Weights of a small GPT-style language model, trained from scratch on English Wikipedia.
Architecture: no biases in attention or MLP, untied embeddings, normalized queries and keys.
Each number is 500 + 25 x the weight over its row's rms, rounded and kept within 0 to 999. Layers, rows and columns count from 0. Numbers have three digits each. The size before them is the row's rms in percent of the matrix's.

# layer 6 MLP gate, 1728x640, rms 0.163, rows 342-413, columns 512-575
094:487454442557523470477476462490486472521512526495536503482498528538477518512480508462471500471488490480525517544512464486516477487497510538474525497500464474475454491497460454515501492481504485
100:486440525490519543552504526539471497493483509516485516510487451510506528506516500464481509470507464461509493467525503494542541498465479524505484476485453537490494452490510475468483526468485505
099:499460448492536510512486481511492534463510455491476511486537545491500460518494495483482508499506479514518500552517502513464505520505493480459559498511431487514482491525495518498510536494470511
101:484507528512511516514481516511565490524449478511547475490563548465474505501486512481499514494512465477523515530484494516526539519506505512487521488493493479512530480494476498494539479502488487
100:487503516534501496480512497456521479508505497494488424512494517528463503536446444479523509507501505540552496448490519535495515537537491497507485546504471472499494489492458541507466553428490479
103:513545538433482535488471508480460470497533471516519444502494510526516483448480500496514540538548509475526476478518457488508491513510473479492459544483542487530477464522472489478506502536522482
101:483539462481455488524503488488500497511513516528507500496531512517491472535538484506509512489521488559514498536494525462497519495509488515480473509516490519504549509506499463479492492507459485
098:499485524502508454500504496494443519501478485516516497478524482532486503492488506506511530506564497482525507488474455497466511490519457504470500485480523498544534472499513479504489523494454506
106:443478547501516524525464489512500504503475516520481543499546473512500542523552491516511501458517538493481514518516497515492490529474486492471490477471521530548474533481458514499508514537507470
096:469489531475485478533485514498489487446503496500470537492512516507466522485481480499504462486496501486451539483496555534552518521535499531441513520498494511487510501560492522510477536521490538
098:515473472552491536530458544500488472552507466485520506480478480514507517519469488493467512533488533469500515496518520494496513494490466503483476477518509520510501476493474446524509519495519505
102:526482466541521502514480518512500555496491498483511505514547489513481474480490509503482580509512499503501486530542501504417501467511503493478520544522530511537510501518485510491501494529505493
100:518486509520469536463482493506499473482489525551524484480497501547470507496496481481519514499500483485532482500488499480493469519455531533519486533502477534509527453522527527482472491493475435
095:515488463468510459475507503531486495512523477487526511495467506447491504499496519492480543567508459473516507457505513554514487508492491488458532542530509525515514492461460477512487489487504489
099:520487527505521521521488462543504503493487500514495490577474500454506464519493533503490511509523484501535476487427488451513507549500580516507445446498511529526482499519462486492540497471528448
101:487465554494538491535466537521512506520524500547496467471495493482495491518492522538514515521523433449555543522542519505508526497521499505524464492459491523499499457473493489478503511504458478
109:477491491476521515496489499497456447513496528516511483493486512501431482528463498530528511478510550540480445484494505468491443510533511498450502524480499475485506520514496476532562435482502537
102:497505460527450526489506496480525528521491525505518483500443517488518539544504527510546471519491508502467483511493525515514514464537485515470528478483527520556504489500543531490517505445465505
098:508516534548467525508514450494521487508523503525526507470485528571502495524522474498491506511494505490464494497528494494507534467510504489480507443530484503549473498492499490444528502502501532
101:517456485496532498442504480489520485522495467448495504457494512538482524515488479489475526507498508498510497555477476480528485484507485538491524489480467486487483499514510447466478490487499481
103:489474512518486496479493502502498486493537475515510506524527457468453511489508532483506456534482511536484479469537476487513507476533503483503496533488494495459494487481479527501475560525491510
102:545496491524455500489552560471473469524466472482508519508521507477478509498509471487477493523478490504445466487519498496549538551469515508535566497521502474461529536530518546513495529516521492
094:525507514502492548523507502510472524512520487507471499491461516485527528476510471537542525457481498530501488514502506525481467495457518523495531482465482524499531464529507552535477513466521493
103:504465499504515495483503498547523477486517453490506478503485458543494503511475527553497470469522497484471528487504486479531530519488501475469527520496462554543481524510473477515509442478478522
106:445508510475524515495470532498580484492471461464498478486442454522515484509518476518479516523534527475472500506522486524504512463524471473488518495484549482497456456475500486482484505539531481
094:467537437520491484501500498461479460474476506487502473500501533507515456467479460485493532451540539472541465567460470511537519493521476508515484546482503490537503476503531507534510502508521502
096:515505507477531528495492482495525560489558507535505485528537492493518539492517468507478479563470497525504528522483484507463518487499529515503504526541538466506532516506534512486488481520497515
110:520526477517479481495451498507535559486519535491488470482480566501481501530471489483509513520492512502500473510505451466534518522498465493479469527447517506530465524521478495513543487479470495
100:504423578507540496480496533504509549481525481484490443479517478469511497509484486502483525510512482459489485490500523494463557501497459513509470509479471542495516483523535468456513511483490526
092:486482464511490462493480516490505452480513506504489507482514498456478504527494494500488488481507509534472474477499499491476494508508494488467480541491522497504515506524460540517484479533495529
102:522509452482524536547476515536477511498504507520524481513474522527531483521479504488482548470524476472505507494471492497538521506509506467507505473481527500497480500442521477494523533460498471
098:479506481501478519494446506537508496538501499486524496514502487527467503486528498501474490516457496472504473518479460537496506467470465507506501498525540504474492513515505495484515485477454545
102:516503504485541465436492481523491505473478479490496481539519476503506483512481504497543521535524495505456476474485507483447457537510536520499471529482498519457502482516555502537535498497518493
102:507480513491540517486467509498483486561515491507500448507454482516504531489529490495486471456509463481505504449496522467498496522490544468503550498459516549518467533449491534520496513499528537
096:494469498495463473500495483524514528456533516533465506498446497460523475485505498516516438550489522451488427482486507488520454508506504488484502494455471497506529481485504482498542524521517447
098:494546541515507527484502513514536480494477520543509495528501453530501527515465520503505476483527502491533502519490519478549516458520515479527504473489496539488520474499528496467485499490459460
104:534523483482485515510475516489450522551504501513520570498477510492514457535473506486492469478514541509504486489508515463509482556513522487502494492482496479489489522493467486505483500522535499
099:505503529519506519512450528449483517480474521525530491513476547482498451490485508545507518535498488520504498497504476506483484499554531577530492491464545508467484532499486479519494453500496468
100:504442473437494510508517528510454493476480499467476516499494516493514542501542546504524528507539537504497448467491522559487519519541553517507537489479458548496549478502509514451480506510504502
095:511494499498557472494496545497428468538505485493510487479477520490531518461483533528492494548498497527495528453523539509520557511490460496476524493552532519530503508527487506485469506530496492
098:499475528483505495513476505541475508474503516552508518505501552544494501534470483541498485506493487479472448474500490503491466466494504458508527557513470511463452484492492524478491486499484492
103:487487521527530489496484475486564515511498488465524476499477476488534513484549505517469481502485467488509486456483536488523456463466479484449528462494514503500443517466462505496473480513505463
104:424550540511479533523479483461518502499481482467460495462503500504512526507476517489479472560512499533511528437561528477495519536539492528479499494494452492509461515517467512502507542520483453
099:488468470467513546471521470509498501494497484520516495471510523455499509468464538480498490524501534495518501534500471508492462549493471503519489514496504535532497522542515507488489515506504458
105:522513493455507512513466514444524545454496499513488505530523501523507534485500515504543523518446511456493488478543516473495449509501466522514504461506500508446490515494493507515486481534481470
098:524540503504520458506509442503496494525500475552502518496485490501498515501467462494486489453501511471459465498458515485486486478534470489502485467514508489492467519520512501507467529555495464
093:492556502504478461493511493572459529450468480556501536504501492465454476479531520489529502522516496494543512485504479558518519501524512526545486529483524497498474483511504537471538535493439451
101:494483465519472459513489476511494468457449490513494524490510485482492530500467531543513509523491455443499511526531496490486490483519514523481513478486517527527526500505531488528462489463479522
106:513507482528561487512548526485498462497490536482527479454509474493533498543502486472460532513525504495486487539505524454503463503499493480555504509510515489459495496474499494495499514549551500
092:472535563521548492458527487499558511487533528490490508497483456474470475477502537535521482492507478490514535509498508498489518467531471497514481495499490503545507454524494474518523520576509507
099:526486529461504514504512491449518487529504482492493505475507507470480502492453502437507465516526471508493520482476498486511525487464510522502493490478487469524500509524541516545549513495505497
106:502487498437523526523506521462523483508503449479506505520502542545502544489551497529528492490504484493498492515509543479489502524489576492485454449512514509488514501484520518513458516492497500
101:515513489481532485491456485465515530505518528494521471498529490512469473498482517534525519513513516488539493541455510473511476460470523507471486507448478478514530467510450498484504502483532475
094:509470463474491530490492503486496515486507496474482490435474485500509470472430550493524544456496499518472532531509460506469518471511483487550490524447502521471501477457522448542517474488481467
107:458488537477501454512535498494462473487477532527510507449485542488519476479490484531487516508513505554516485516483511511491534460482504468500555511474530494516504531506545510509521557548518515
100:510522466498495468491498522422493467494444488519550497446531559479522462471524503448495509521450456525500502516451493527521548516526495508502536474439458497468469493450487495479473517508547470
103:522457511448519471504505461512453514513524509509503505532456455557506503504444514522524510488552470523496512473488469507518470510461515553531496520519539490553503512519490471471520485485462517
100:479504513482505479536508478496539549476495473514450503524512526544449488471546488487459476486494494515487508478516460534482526451531480493455482494492490484492479480505499478499490509507468488
099:546547513504517488540470484544467472502515485477492495526464507510512505495519485540482530473548460556513499514487461487503485551504466493537502492502492502509510529466527546508523498530501518
110:493447521527477556496477536480505491518489527469495549477467526520508448512519468547519529511506506533521463503507454502530510473523513497512519493461528526492487472540490431504493512486479476
100:555525544509444499529482510499443489472510514498481519494528521508503465506467506521511501501501501526510544460470516506478524440563498491553519484486441489486553500517546484427498506565488503
102:538514448507511533539491513487485489505485506504469497470511542568499503507518492474522529490516498500454508514532463524509496521489502439493465521488531495499459489487535488462455513488503474
102:500531511478544540524501477531515460513513505499451536542504513466482467499478506515539503479479468503496513506512505504501499525485494500525485550460532514537502517483528497471473551492506495
100:500496467471511482468533523455473511480518483487465510463490498488498553491499474490492521468492481478513542525492471487497539496527492523526483565501532481495463477515509464481514506509514481
102:490513510479542512436560564518491473484498447472487495511510496537483505521500516470484470478501476524507495467507507479511525487476457501487473467504530521506475459507488520485515494481500493
098:511491495463511455498478492511486467515518520520519506523518481437479522523459555533494458505529523470501540498481482502509501506468473468530464465497476555470471506524499513495551514450486502
097:457504469500523520510536504479545552462486551524552549509509532505495484526520502508503449515492512497486485490558526511521523521522506550535506530482492488474488493470518518490529519511483517
097:500491507541475475563521499518515527524550473484460526516518529496513542484482513530504416499489503532492489477491482512469507505513510510570491511460550497522507543493501498509523515488518513
099:483489494485501544530511516504488517476511484558518495531497485508529483515477554503541512508480483471481517486449469535541477532511497532514502503505540442453498481481466482506465531527505510
103:487525521525507525515555492472484501509516530486510517548492503526487505470491517530510518485484469480466480524497487489525532498493498524510501518492511523493559512505498498472497482516493516
096:557488485504482511456502507461485511504503456521509526527515476487461528506557504460509545527481490430540471505500512501521450492510536474502484481484535483516457514498521487454500488500505469
108:491547520500464478534524477477511465491498514476476501515495500581507494514512492458500479489505514514506488507466476495455529519478496474462510469480488524525531542482495522470480484514497487
# layer 6 MLP up, 1728x640, rms 0.174, rows 342-412, columns 512-575
093:464482492500492521488477496503509483479503534494491472505538470535504488467499537480501480516536456502531457505512497509479498539540515506497520487472528508496481518494510491487547505494462496
103:517484490483497528494529516486464503499506480441486515482483500471511494514529501501513496469495554505532523492504504484488485495538491486520449535489533503512494446496475512502498466490500495
100:462564467478510533512516515471469477483508498536475495508531499533493532521502528491457508480465493504526495474452495471489461491502460494460524483533486422545539503499542452472509513489492520
102:514543517489489519528493516479484496471538484470501490518496530539490489478529475475472516530501531495539528498488521483551544498520535502535440465490485501489505499494534503500489509465505486
104:465492478529519448502493510488492503482494508511491486489484537544518550532493515493485515551459528487508504521501487502517516521561522508516506548567549484490519470443444501535492495521495509
103:488464536488454528530500553504489468492531468527472512471495443503482493492507529463459504467527492506484503493510485478497562484502481492503512531498524519494522492506530473448527506472554476
101:517511480517499478523456528511472477465540482517457473532474490507467512509514499477504509487494455524486482474495528524499505462505482498498518476557501486517505517537523476506517487465508539
096:507489468479527482515481518518489530489493477530470524547477500456468514477504466504549539522491488517495546509492533523507485520502487474494491505500525522502506512490525480491438524518556485
104:508506471514512489521515492470515509521498498494476498514483538485488526539494521487541507496498534488534490470537497470492487485495511503483517543494506547536525507495533489540529468518497485
092:506500523509564501517503505495500497474543518519510504466537512486525487506487517531490506497494501518456523516458544553506563483509510510470497532496569503501474489515499513457501532457524508
098:527512491511530532495498477487482500461478513489499507507486490502506443497514521494513543510474506504493508531483500518508463531520501496515532491486534484578502502486501500513469532506512507
104:528467516511520496497489498519509483527524526522497444487496507509512469532499462524499505509508478476474474511513509484495512489508495483465483495483539513486547517507523526482495489449473483
095:515471513520485475534454475521488506522508436476513518536507457530495477491509508507471495480489505459487548545486553490450481514507455499506470477487505472517511501496496475516500524477469542
098:504539448508466502465511499510508477533510515446498522495516507527501500505474495525499471480485557483511474517480508534487469539514445506532472514474519482481511505497519501520524529492488474
097:441511494509483495531482503525489536483564504501492489509458530479531520534527500507441480475508491481498504496540507476475491507536520518504476477492478496521501481527463477497504513498526529
103:485489499477534481496500510510492519558480469470471496502480493500526534526520478469515489533502503511490534480476535512527498519480488507502473496506500456496518476475507504470491489506523533
108:502503514506510432507526544492529551523491487469478480507502519492521540503478513486536444490459491500533492535492448497505508479512506509519527482500485492532528499503501486531511507474489463
106:508526459541447522512506482511512493472472487489519522526517516484518498488488497518521486461487510481462500507487498504497481514506485513481452503543498516518519516512505469468514508511474519
103:484466498515526526474519489506532482475525482455485459476516501488493506509509514497475518514469512469511514505459509558558493493551508490509466485492545510492513467451489530499486464509524480
098:505516456480496444507478500492471524563492530462498458526487510503498499529530522530477458503483517453558525551505521520503500469503521500539504515516564505536525568485509509460509474506529512
101:500508485483476499498533508507509530506484516509506467479491477522544504511461504509494545499474532493480482505513543495530489503493508457542477517538518514498504482490492464511480531489498493
093:533482507498497490474517547498480513494504485482515485512486451473455505452474505462515495489476521504524499521464485499471449483503492483482469480528526539513455543498466454461497540469513494
093:551493480516504484495508476490522526492515503509530515527483548527505490520480506540534512468484520481490506509483502534515508492537486485535493503523528476498494520536548467467484469521492515
103:524502505499479456493477476486486496457468492503495478501493536512496535510504507467517466498554525556484492520482482471508543481532507484512485517531470484516499526501503530535462506490526488
111:550477493546497453495515466510463503491475500476540507515557513532455468507508504519482504494488486498492502495506504504542463483507532521472464504485529518456547500482524511470489505517492525
090:530469545529520509459478523503489537536466444507510472503485441529497477509538551525466489482502516498541517542508500527486523496497481509555529489531540468436500478538551488536460528490528495
093:502517487506528540506528512503532481522449543545517504475496553517512459461466558514525460479509476551537512481523486470490508514517522504520492466502488516496492540500494482520511465520506484
106:485507486491478498533524494539467533524464482548499526489522494505498527461511492529538526551476496483508500487526496490456507480471486482476508510500467561545512516506485492517535537526465468
101:506486495517520508514504519500464546467466492514495493477480477488537499508478472483487515563510486520505433488466512479469455511474559487479521483512498510511496533529546497500502495490520482
093:528449503480496493520470536473435491496489490429498503488495530454503520476520483489490560494517476465535497523501504493502488536492500490518497474515493521484499492487468503502523524520505473
104:485505555513514475502551492507512503499507480473460495453481501474499482493476458503486487528524485441506516515527499479434508485509485527505490513499478505533525503476464507484510530512483496
098:519504530474531484467475493476489503507476515497489487500530508525523479480490494502531530488545498461512493476484479486498498546511497505509482472490481507533501504524517499480474490518480502
101:496511528511548458485482513515487499545532514471536495482491471544494481520554518492508454519510479543466475484542515542494489435467514556477519540515496480520508488467480478515526500504512443
103:426494528454489531510499533503522487544491506476491497456580510481518538487461507542501494577503467494510483441500487517496485527507494490533539486499489533484543492524568504564498512508484512
099:516453544490475522474481465501481500478523505506480541460494475490511512519464496467514512525503536489526463503478504482469504466449497510538462486548517517503552465473512516530486509523520522
104:523518582548535494485511512482521500474526559496524492508467515551535472430522484538553520478493511548469486520532500509485470487482515462502514471506491466535559463519489509543482516470542485
101:488455508542456512518484505470504508519503472502497489532508531537483480497502548492495526549494526537493554480483466522478524495506475561504471522532461487464538506522510542494518540520503486
097:503469504500490524539494471539500507494531536531498451474530496505520491433513479497506511496550489510533499504496485496478471517450509546508512452445550493529450469557471519462501514504527468
101:509465522473530508497469493482483545527508511466531506522486462494491483503543517510469471488459530515517491494474559465443477532498532491513502487520524508516530491495537480505475460493496490
096:506477474526505486461499522496496500511537491470490465533482522516507504482467477528507446473507492487453547497533564493482500517515522527525502544480484489504508527490542459511505467550435507
099:514486481518494485521537481485539529488518514495536496484518492499505494487546515518472471517474508511442522472494475488507501510535498450498458500470443511511487477508562500508534471487471469
103:483545542523541500494506524445506519538451534471491486545518496526512561439539465501492497497464501505546498469490525493513482479502487475464524472494495528524511485509502493538494495512507479
099:453474443469502515486484457480490495500456483534507506454470542523521509509464511492507497517535537474531504475491510474505479486488487515504529480473511470490473509519509504510527541513514493
101:502489497509505491508547519470509512489515496506496566525496484487522477527518522483494502490553494474509533489486571521529536514487496503535491486516500474467535518474543483500535529527485529
097:467487535487478490463549483488458498528500550484512532486472487445497455485502470493476502499517508554517530524506495515519568485492530513497460522493487490518503522501504494515461496497532530
102:487459545505495474486522503514515515484513471518473515557493535512482545527482507501448496538490541542508527484522482482497498507499514516535522474528500532502490520477511460497476501529551497
098:494509490501517508466513533493532508492490534509518504473517535526504498492515487494458531519510527526566517484507494512509457506485496493505525482507534514476496542459472506523491543517501448
099:459458486507456506482548498557513487485488501519485488486511445516470494450463507502481480521527516490483542506490469453482510468489513522467490547509514497498493481497438497551494498525493532
106:506532509484543506496484493508501507501485535492467520457509503537505530496514505494544477494475523482481540457485487434499532506505520492500506548520505500478485509515456480489504511483484468
094:527513519490531503502519510540536476510495476479489494461501515501448519517463556520504481522493483516519525503487495460519492486487514530489474462503548545482490491512473479520499477516530506
099:495506525503487479498491489521494532514474488499487488516450467515504549492539544527524530476498502494485525474517510536509486488515516479493494518469482506501495495461486529521459519514494492
105:510518481487493474539503532494486485481491542506515489465529463492475499519520444476483490448503491474502530451522502534502516514528530458513535506495502456519534498503501535525482502501447484
100:479509503519469488499484521508515452469477511513493491516455492514476462465497424513510458498454489493492531571524462480524474515533508500512506527500470496515503545502456537535506445531506450
097:478511479482471497510539519531505511517512480488529533519510535507487518468469459554498471537507508506558495453496504495537516464520497469503504475516509494540468469484484522507483489491460472
093:507515491479508497524488497422489482495519487453471505488508473540488500483511543488513522498472500493462479512535479517446509526469504452495516481548461415479474490553484491484507478512476464
105:524519513522534495557518521507485524537495530521484480529501557479464546507513457504459493522468465503502535495441478506521494500494480535503539498535450456466466477512501483488481510514547545
093:517456480516486489458494444544527498493512537482492529529427476487525555475465479505490529510501485541489495518500498518514523486443469512498464519483511503464511488543518504545537494478478536
100:526496533510460514463484449475521501520508531528462550471479519475509507503501492539510484515469487456510478544497497472490466494504527522536504480481539483481469539481503507493472495527538476
103:488504544433520475490528513500516487520494516484525508515482518532531489513512539490503456489464541530461507509510498574540498513522491476496492530504455507491486478474526496483519513476489473
104:477510474484510505527528408499520514492540529476487462482491528524504514430476542491522445515530540496508511492468466526478506446494507472482442522501507491479498552560500537500481506506524571
100:531515515530499478497479490465480483492500516528479528501505446493473434534502526508536545515548554572466496531483508501490502529515491489552513503502504528530552459469495488497514488555517471
099:531521501506485507523494503473531503490500504508494522545468532488526493489538498529441507475511520511482511433479461505465502470504541505532505502536473525480498513475493527488468514527481488
099:483519482519501495480518497477526537523529506514515486466521499515464498496487523474464514491516508489483541489512479503498502488529527533490544475519503485503510510487493512495558456511466514
099:490503505440470498481502509475498485497540533520486508522480477498471519458462525501471521542511472512462496459472529531512475482528480520486513473488499490497495502514499470544472494506508501
105:524528506513478498503444522576477415516502513527477506516545509468486512507503516518521489457536517542432524532513515493497468488481477478510504519510479518515509494465473499503487514458499496
100:526503523475459479466485491525526452523525535539531518492483518493551506513535476509520457491467520510549512508441532501520504501503501479508440476539490520504508500535512496511488513450486479
100:529453495451508520538511484483530497510541483488511505482487498492553506491510460476491514482536480535500510534504481541492493541467496463447501488468500519485513508505493507498486528536527488
095:543543534493516502497518497504530542449528484488447499477531516498534499519519500527510530452511511503501530505485457540522424510504479491517476466503509536489497493545490480476521525533517509
105:487494516503474478519490499493489513490480513456519456550471454460504496511459561478513505527506499470543495505539491486520477494509516470475516526491474479540502483516477494532487557563469489
103:551496496517540482441515519500502481466488497507554475503512512512458487517505470536507516521499466485508512461493510486475494532520545522487562503456498502462510456494524504509495493560479526
091:497525525482534468468483560509498480476525451468501503534467500510520502533432464489491544523517495489499511451449495487522522506489532472524511500479524499551531511489477502489527522511566451
# layer 6 MLP down (transposed), 1728x640, rms 0.173, rows 342-412, columns 512-575
099:520530499500507492499462540487513535546489476483528496517552495490502484500456499516464489495520538494484497495490485510530495483491540521472509511476490507412486481491492446484474524519511482
103:482517498479489495462486510491489497478501463480529508498526513495483525500493446472510513488526452510479495478477516513524550494547501487558486444509527539529530501459502515491498494531496515
099:480465457474507488525524538537533493471506510497522519503468504531503490540525490474516494473493503510506477471428491493465522490499457472497490506512484498508486472473501492468524536567499525
105:470495508472466488494531528507474493500501513465539512483460501510505514436519506480488499520480546527543481501546524468496497533523475489487493533488550465494497478493538513516474524490517476
102:527482480488503517479499491462449514463536496489517512460472533505482512511517496501530501493489457506518453542492502508528445481508497497519502564478501462467493448513458468497464503506493471
102:529445500498513516502528497522509504485496507529519485497468502531477532487467509524507509458492541483514514521526535467525507468501508501506554630525490524498498540490505504476508482499498527
103:472488480483456541511484533506457514506477470509513495497501457520493508493529513501526539483570472536494539518477511506453526476487467475491506484484537527502477458530483495476536530503497481
095:464473498548483486499511475494473489522536524454473494473465540465473496477451499472479513471520463561463438497486469503482515471472484524511514570502485560456478514470481501471503526486495544
102:461515462482519495535516479459521471465468460506530511458541500484521506508507540500495558502510491487471475469511492508483520521522527479504512497476470502490493464521513515518468492466532515
098:503517514487528504494460504457550482534491535511466527493549485526519503460525498512499476493484499512500493505476467515474518492537520519496466558473523460528540514513497489506496536535504468
097:573503462541492475465468511457496527494522471480500490579440501518444463478468517523500504474474537529488471503493499521501510488500524502531491559511499480492477521519496518482491521530471520
105:492444538492478524513515488485492500496501513514489509526488468482476509510470517506485519527457496456482516491476479455452551448482494456457503483514510476527494510457479464521461498510473518
098:459535528511537473489479513465500466472460493476536480488532524464529503458502514512533480539512508506487512503532507497491526499498503515555488557458462479524525527511489514490489535488565533
094:482498495497519531498507450505508530503510500475487518448485473498485489506505510506497479506516547472495432494509486491486529519511537512497520399504512524520509497495492480508553508515500467
101:484526518483532507432459497522539537530487506511484469489500530482493549536436477501494473448513513462526527457465486502474487507467489531476465446493560544500503491485496518532531480479471496
099:499490503453527512461535471506503497477462495486502479487508525504558487484519499515540509549532450458538482447487496525491497532473511491525485468539496551497555480504463506561486498513527507
103:474486475478485492483476499480534560519490526495531512479504490508496492519484468471523482517509516491523481548492472526497557489519474466467511470489509516529510503515471483497472503504468463
101:486487561553530524518480536460492488511470466473465477494514500491484467449504486533535499458487512498494473478469497497488499500506509527467508502486473523511514505467511476470529519496500487
098:477488530516434511506518484518510497521535522497526507456486511520529492479523514497541539457494483512500502498470476474471505586519523498571510518456507508499472513455480509486454486470470512
097:528523469512520542548526494523511535506501499508509475479515441486516490497461475517509464517486504532519499512505530471501540486496470507482537467493511492528491524527504523500509449488486508
098:502477489484529480465517476506490512523543507468495472510502505500501536431512540522480491525473481520556515492524533520553548507499501476527522469519500499511494488532523478506484493513511477
100:499505470476502514494501501508504494516557496528490472550526496527521516491491508503495519454490471496512527486505507430469504476444474463485512453485523538503500529520469479491473515492462525
092:424483479503443520525508484505490506484492539482514489502491478516523484519518521521466510544533508450479486488464486476501494521476537479485530588503519491510534510502499498528488499498477529
102:511538475477490512524462521506499527445481545474487542474522508453551520525452504506525470470491488477489510509477531478523495497505512469527484475506508520482479567480471514490487457499501469
099:515467497488511544505485466528508513473499533554518495477531505533525492505458551493515510484520487497487513514471510542531484507499515481500496328487527494546491494494489491499502541481443473
095:492526519499509526518511493448507513498509446473545502461505523509504469559497514547463487501542500461487516499519485506484489526492505514503504544554532479487533432498489472504488477507521498
102:487541468482521472442461513489504478518519539516512493506526495505510481501516521518503480519503517494514504496532445462492483476479505569444506468476477471560493503488562525497511512522528504
103:478520509508492462531463473530503519444498452466471497522517519501554535487484477513511479513492488545504482504521506501537548510529483500529498494503491516479510498534469478442495475536490512
103:522487525514501512511520498488520461507491522514500477543509497492503497498475458504471505541496517483489523492500483507467528558506496482494522428535523523487509511532475489544509497508466488
094:470492495487475461474463542524495513514516509499521499488502484473542529512465497471465485536535505495491536505483503516466487535501521525542524613499499500490517483491550486508567477447464483
104:497502509549471490522502529476496499484510515527484519528496469495462475467501490493541521466533517527535496502487440501521481525472456458511509560477503552510513437477473537508504517499481492
102:492460526507517483478548492486528515487510506492435515504512495504490523516506462543494539551473529518507501517503485472504521500542489474509521530510508493477546493458503475449547444505513492
094:444526485512500498490549503518567492528453558506543459478508506532501468470499562499522499500487493489538470495477494501513525496478531552453481534509493492493449525549428498545497533504497513
098:470491491481529512481478498455509485485493520471516494447543495473524533502507526489513527522508437535497478494460526468466488478451501543507510520473499522461504523447508520549481504527515487
096:476541465496517499482524487509481523519489506504492507503482488520485517463511501485496526481497535491543470494564537516513510493502515492490506617504485470531505478492474545531520455526481498
102:504496519505503476439515524493458510503455516504456511528539470471444553530487514510526530505494485507465510496516467514504554548495490476474504483473450487505489468476494528506477486440529529
097:492495507534503504504488500483516536502515531534513481477482514459496517502477494520494454501537530544507535495548499524510514513509475557520528492525471493516428479506504505492463498470473512
096:482461512482478454514508521491522488555485511495473485467485510492528456502487483517455474535512487502498507522527473523507515511491479501516491463473523520531537494477516513495488509495489512
098:490488472469455486508516497511542490511503470481475480496518419439530491497509475439493429497485510495497451494470499490481551494533542516475455556525458500466505525488476523492487496501506493
090:481507456451490501517499496501483503491519534495543489497511553510477462505473534496536521520465536472494504499441474518542493514494539546474514524487494492489474483461496510526532497510524486
098:487448512468570523509496507510481448461490481491499486499501496548491522487528553510490514503471519500540528485510518490510494523497527519550506401477513519515477551485498515554498478500511502
103:468493501481456508484511478463513497496510529467499505511536452536506523456490514494493466506508463446533507512503499535508491466499517522490524530560479523482472464496538454526461508483532518
104:527480467512484524509497527515505516451560519462508485440504537505486483523484516469508542513522525529506514537489476486518472473502501500510523523526501522527483468472462526528513516540485495
096:481491481536477460452516479518515512504493530494513484492468473513507513532483474466473503532530514491537529501443491486488528508517468524458462538529499509548556521492471507507530539480532527
100:482500487523477508504485481492492506511500496522469493471494500511494514501498506507462496510489456513509531486521498486478535483460540490504494479502484526520468513496511487515508535515505503
104:491494496479464480505534512448527475488513463504459481526478508499537476511494530500454511506507488526459514526518463538507535517557465498497563502435501493519510541507527527502528528495552475
099:504513471496502477452509492505474491503455487473485507502512493520509511528494541506527501515527480491490465500518496518479493573493527499456519534478563444505508455562472498506469538552491522
106:525483521522534492501498508455478465460538498499502533475492511487508517502480520509497550509532554476531535505494524474485485454514484458510464481484506464513476468532488508513565536500524525
107:514532451470503484497480520484481535486489463518494520471545455473507480463473466460492475498508517541455513500498468531490505519478534487518483511543517460520505460528488469525477491507438457
099:479468530498485511493472549477460519500534408520499495502481516489508461535511500477556498523486531490491487483493509522444515482482490493543481524507517483541506487522473514490488495512489503
105:520499505467517475519501509476495513468505508496505494532478496533453482514436523498512448522480472484511531501514510522458527523527496508545490522525478497500459523494490520528471446463470498
101:472492506450504534481485479496477460540510487496508474527500525486467522516514511502530520542519499506498484473574496482523497564457496545505455509480490520500491492537542521515486496497497540
093:492542494559509534494492504504479494478499464487501536489469528536499458499519510495530456502512509519473500493463478488473506483531521541510512465475475480476493443523503494468515482543501531
100:486489470498537508529445471489471480470516515488514446507521466457481461540560524533539516525508488511494466490502483489492545515527446509466506323480530486519470496469487472493495517504521496
104:508500496488512510487520506462472486514482525489467513485449505516472505476486508499487471540534506490520488514520527501513455558486522458467529495535520500496501508497517468541509434522534491
103:491498503522474532504503520515492501462536522495511480470484537555549485523530519531553523505493454514462496519490493516468494498542504506451529463470484497441499474503477509504510550549521512
105:533486465501499496530471492539505504483506487538506499512472504515493512470477457539501511489507517554462519492468494534518448550512503526506512526497531494524485543523525492487536500486529564
092:517506461511485490522479456499453483533509491498468484521521480475531499508517519496493528476482550513491529505471476527489503484532455517487488508459498478503483517499474491467469476512435524
098:511489535486499503501510526483506507514475462492525472506549516472531465517558527498465493475527513491511510494496485505506443454555498510471518558497491510492524507497506465529513497496507475
106:484522527493516479492500530477479497492524525501484518463505502512499501470497493484505486532518553513467497457490507517462510526500481509486493542562537509485563535515526490497505505472465484
102:492431483495573513553479443506498500503536503473480487477506520523500492509548527479498499470498510500500465534486494505510491466471486483504512540566524517493525496482548444513495506511506506
097:490487514502498544453523506500508478497483509493463497516490495450490485511465497514476483485486545515516518522504478509520486528533535464510503493509465491484514503473497474497480498492470531
101:499504494519478495482492527481480507494496479506541501538501510490476489510521512501515502522518485523496500499501504498512475495444505472477488260519502480476504522533478539519484521497481493
101:482480477522495512484516533518509508480539519539528503528523528521492486516476499483516477468491480496474488485492520496512488486474539463529526527509476479501533478481492524490560493515527507
100:488531486488475486488471495485498490489544481475478501512523504509507490511509490503460472514455461459508464502538491533473501496514532508514553517518501493467525510525529493468450478486472458
106:512505488509509510498532461536497473473451510498537471447545486491532491502509519545474509512455462519498491506523510490521482519549509502464438471513528520514544476477530525484525493493489490
098:500504515502576496518509481488534530490579448505543483476482543484519511497507475513549520501487508552513505475512496508508458511487484494487500520454461514470475483520488552486480489511492505
099:470487523534462520504494464467502515435465430487534484480496493466547501453472490460510491509533535466459483510491470501456449509485507477492496464464503463486529529492520507492512488523528490
100:481481513466511470485503481461479494527495467450489509468516482527481490541536505466514536488521505473536534475486470490520502507484543508442512488516498490505492487481460501519535498508505525
104:509455477523507470496514505504504509473502513514481514505500539540443507490489502512482499500501463515513514507512496498495525512512514526475506594516541489501475518478499509494490539453520458
095:465510453473482500494507498465524490507509547517465494509463530523485527491483529482533515520515484482546510476482464521501523540530471533504493469571466482518513495560441493510523515459576520